{
  "num_hidden_layers": 12,
  "hidden_size": 768,
  "num_attention_heads": 6,
  "num_key_value_heads": 1,
  "head_dim": 128,
  "intermediate_size": 3072,
  "vocab_size": 8192,
  "hidden_act": "relu",
  "norm": "layernorm",
  "norm_place": "pre",
  "norm_eps": 1e-05,
  "positions": "rope",
  "rope_theta": 10000.0,
  "rope_fraction": 1.0,
  "qk_norm": false,
  "attn_scale": 0.0884,
  "bias": "none",
  "tie_word_embeddings": true,
  "parallel_block": true,
  "init": "normal",
  "init_std_qkv": 0.0153,
  "init_std_o": 0.0,
  "init_std_up": 0.0153,
  "init_std_down": 0.0,
  "optimizer": "muon",
  "learning_rate": 0.000897,
  "lr_mult_o": 3.0,
  "lr_mult_down": 3.0,
  "beta1": 0.9,
  "lr_head": 0.00357,
  "max_grad_norm": 0.5,
  "warmup_steps": 200,
  "schedule": "wsd",
  "decay_fraction": 0.734,
  "decay_shape": "linear",
  "final_lr_fraction": 0.1,
  "batch_tokens": 65536,
  "max_seq_len": 1024,
  "doc_mask": true,
  "train_tokens": 635400000,
  "max_steps": 9696,
  "dataset": "wikipedia_en"
}
Each number is 50 + 15 x the weight over its row's rms, rounded and kept within 0 to 99. Layers, rows and columns count from 0. The size before them is the row's rms in percent of the matrix's.

# up: layer 4 MLP up, 3072x768, rms 0.0335, rows 2739-2744, columns 128-255
# down: layer 4 MLP down (transposed), 3072x768, rms 0.102, rows 2739-2743, columns 128-255
up2739 097:47 41 55 77 52 30 66 50 63 27 62 44 58 45 47 39 51 45 63 44 78 40 44 34 59 49 31 54 52 79 68 67 62 75 20 72 59 39 49 46 72 27 60 16 53 26 39 60 56 63 41 50 54 44 12 58 39 47 52 50 66 32 43 29 67 40 20 51 68 51 33 59 55 41 52 62 30 57 39 53 43 33 60 40 50 29 75 53 55 59 36 62 39 63 32 29 59 37 34 34 59 29 41 44 55 44 54 51 59 65 07 49 49 62 34 30 34 52 69 38 55 60 39 60 47 69 40 60
down2739 095:56 36 44 44 42 67 36 36 55 50 58 47 45 70 34 42 61 52 42 44 56 79 60 35 68 47 43 60 27 38 38 61 57 61 32 47 75 04 53 45 56 68 52 69 65 59 74 73 43 42 70 43 44 37 69 59 78 54 67 53 54 67 57 31 51 47 46 38 69 51 50 80 34 54 63 63 87 55 56 42 32 25 63 39 30 56 53 52 50 61 46 58 24 60 35 66 21 38 47 54 58 46 28 46 60 51 45 36 37 38 39 53 38 42 54 83 14 51 19 71 43 75 46 47 43 47 29 41
up2740 105:42 49 33 69 50 34 33 78 49 61 55 31 64 38 38 38 58 49 51 57 41 52 52 40 78 43 48 44 68 50 61 41 64 50 80 52 50 38 71 44 60 51 17 47 29 51 51 52 26 52 37 59 54 89 49 38 66 43 56 29 61 55 08 55 51 55 67 46 40 33 52 54 35 26 63 67 34 31 46 64 43 55 40 67 60 53 57 36 43 44 54 59 65 57 28 40 59 44 60 38 48 29 47 52 79 45 68 18 74 42 52 43 56 54 41 33 34 82 62 21 32 58 55 62 43 55 50 49
down2740 106:27 41 60 53 47 28 27 54 36 40 48 20 64 56 31 44 31 49 49 41 68 72 43 57 65 44 17 48 83 47 85 70 21 60 67 56 45 75 36 51 37 99 65 51 64 53 66 27 72 56 14 24 56 58 64 33 21 81 75 34 38 17 49 29 45 58 42 36 15 38 49 64 17 51 38 44 58 71 51 81 49 52 68 54 47 28 60 61 55 56 55 67 54 71 47 80 28 34 46 22 25 90 68 61 33 13 35 60 68 34 37 64 37 33 59 62 20 53 16 36 37 56 72 38 42 65 52 77
up2741 090:49 66 38 48 47 64 35 31 76 45 57 43 52 63 37 64 59 76 71 50 62 39 56 26 70 59 36 53 66 48 55 24 29 34 41 51 64 56 38 65 26 60 51 47 47 53 59 64 41 43 36 50 50 55 26 55 39 48 32 54 53 86 43 46 48 44 50 50 29 46 29 56 38 71 34 68 32 44 63 43 48 60 42 82 59 79 51 40 55 44 45 50 22 59 44 35 64 52 55 61 65 61 18 58 43 56 81 35 62 66 59 57 63 53 45 55 43 58 33 61 63 52 41 68 40 72 56 60
down2741 091:34 34 70 49 48 47 63 57 35 55 49 42 77 71 20 79 53 67 65 59 40 34 43 67 69 33 46 50 42 87 61 57 33 58 60 42 55 28 39 62 25 36 62 72 47 10 51 43 72 43 67 45 50 53 46 32 27 57 78 36 62 30 61 05 50 61 56 65 58 49 77 42 24 43 36 52 45 27 46 50 73 50 52 46 66 37 28 56 67 26 80 53 54 26 38 17 49 33 47 43 58 52 45 39 33 57 22 60 52 22 63 42 73 47 61 51 29 14 56 45 45 69 45 34 41 34 47 39
up2742 184:57 57 41 82 29 53 37 73 44 77 61 45 44 59 63 49 64 32 40 74 47 62 45 65 49 58 46 80 45 54 53 45 29 57 37 33 47 46 55 80 65 37 38 30 67 67 53 87 62 40 55 51 32 70 50 29 31 86 76 37 39 68 73 45 67 56 39 60 41 85 50 60 49 82 32 49 34 17 44 44 34 59 51 49 54 23 62 36 67 58 43 40 66 58 53 51 57 62 40 44 64 43 33 57 54 46 61 58 47 87 58 21 62 49 82 45 47 44 50 29 64 35 43 45 51 74 66 31
down2742 184:60 45 52 62 34 40 51 59 64 57 78 37 31 30 53 45 62 47 40 57 36 51 24 58 65 61 50 65 43 42 37 41 52 46 65 45 43 57 41 54 62 39 47 99 63 57 39 68 64 30 47 50 25 71 52 42 37 82 56 44 61 54 57 47 66 38 60 64 49 59 42 61 32 69 35 63 31 44 41 25 25 34 45 43 62 47 53 40 51 62 40 30 56 54 43 57 50 47 28 39 43 64 38 56 51 36 70 64 50 64 40 45 55 44 69 47 45 62 52 50 60 37 18 58 39 62 39 31
up2743 101:62 73 50 67 28 39 43 36 40 36 64 28 64 59 60 67 52 56 66 84 71 56 68 50 41 46 56 45 51 56 57 36 74 47 32 45 52 71 14 54 48 52 37 23 57 47 61 39 58 51 60 29 34 40 64 40 49 90 59 49 74 35 50 76 47 41 20 28 31 83 50 40 49 53 42 54 65 32 91 38 54 47 67 68 30 49 34 34 61 43 52 53 60 15 48 67 48 65 55 20 65 78 50 72 78 46 68 33 60 38 80 58 55 25 50 68 30 63 13 47 33 53 33 42 36 46 49 37
down2743 106:30 39 54 64 53 53 30 47 35 38 39 63 38 64 68 56 80 50 42 26 79 41 83 70 87 38 44 49 55 69 46 62 34 72 59 62 47 59 69 48 37 65 46 53 59 65 58 39 44 56 55 64 48 63 64 71 66 51 31 30 60 51 53 46 45 57 60 58 51 51 27 31 38 60 70 44 55 46 35 58 64 63 20 48 42 65 35 42 58 42 34 42 62 57 59 45 55 50 48 58 36 50 72 34 79 47 63 80 75 65 37 72 43 52 81 48 45 45 51 51 57 39 66 81 50 21 44 49
up2744 102:42 48 49 76 82 63 08 55 66 21 37 61 38 48 34 47 69 68 49 56 59 38 36 40 51 49 28 33 68 32 83 40 27 64 23 67 33 50 41 48 69 44 83 41 69 57 32 39 34 55 42 58 64 28 40 53 44 51 43 36 52 28 33 25 42 69 43 45 37 53 38 74 79 52 19 49 69 62 74 50 49 53 53 86 59 60 73 62 33 46 64 41 51 41 65 19 73 63 58 53 42 50 39 34 53 44 48 27 40 45 92 54 74 32 57 44 80 52 34 61 44 70 62 35 35 23 73 70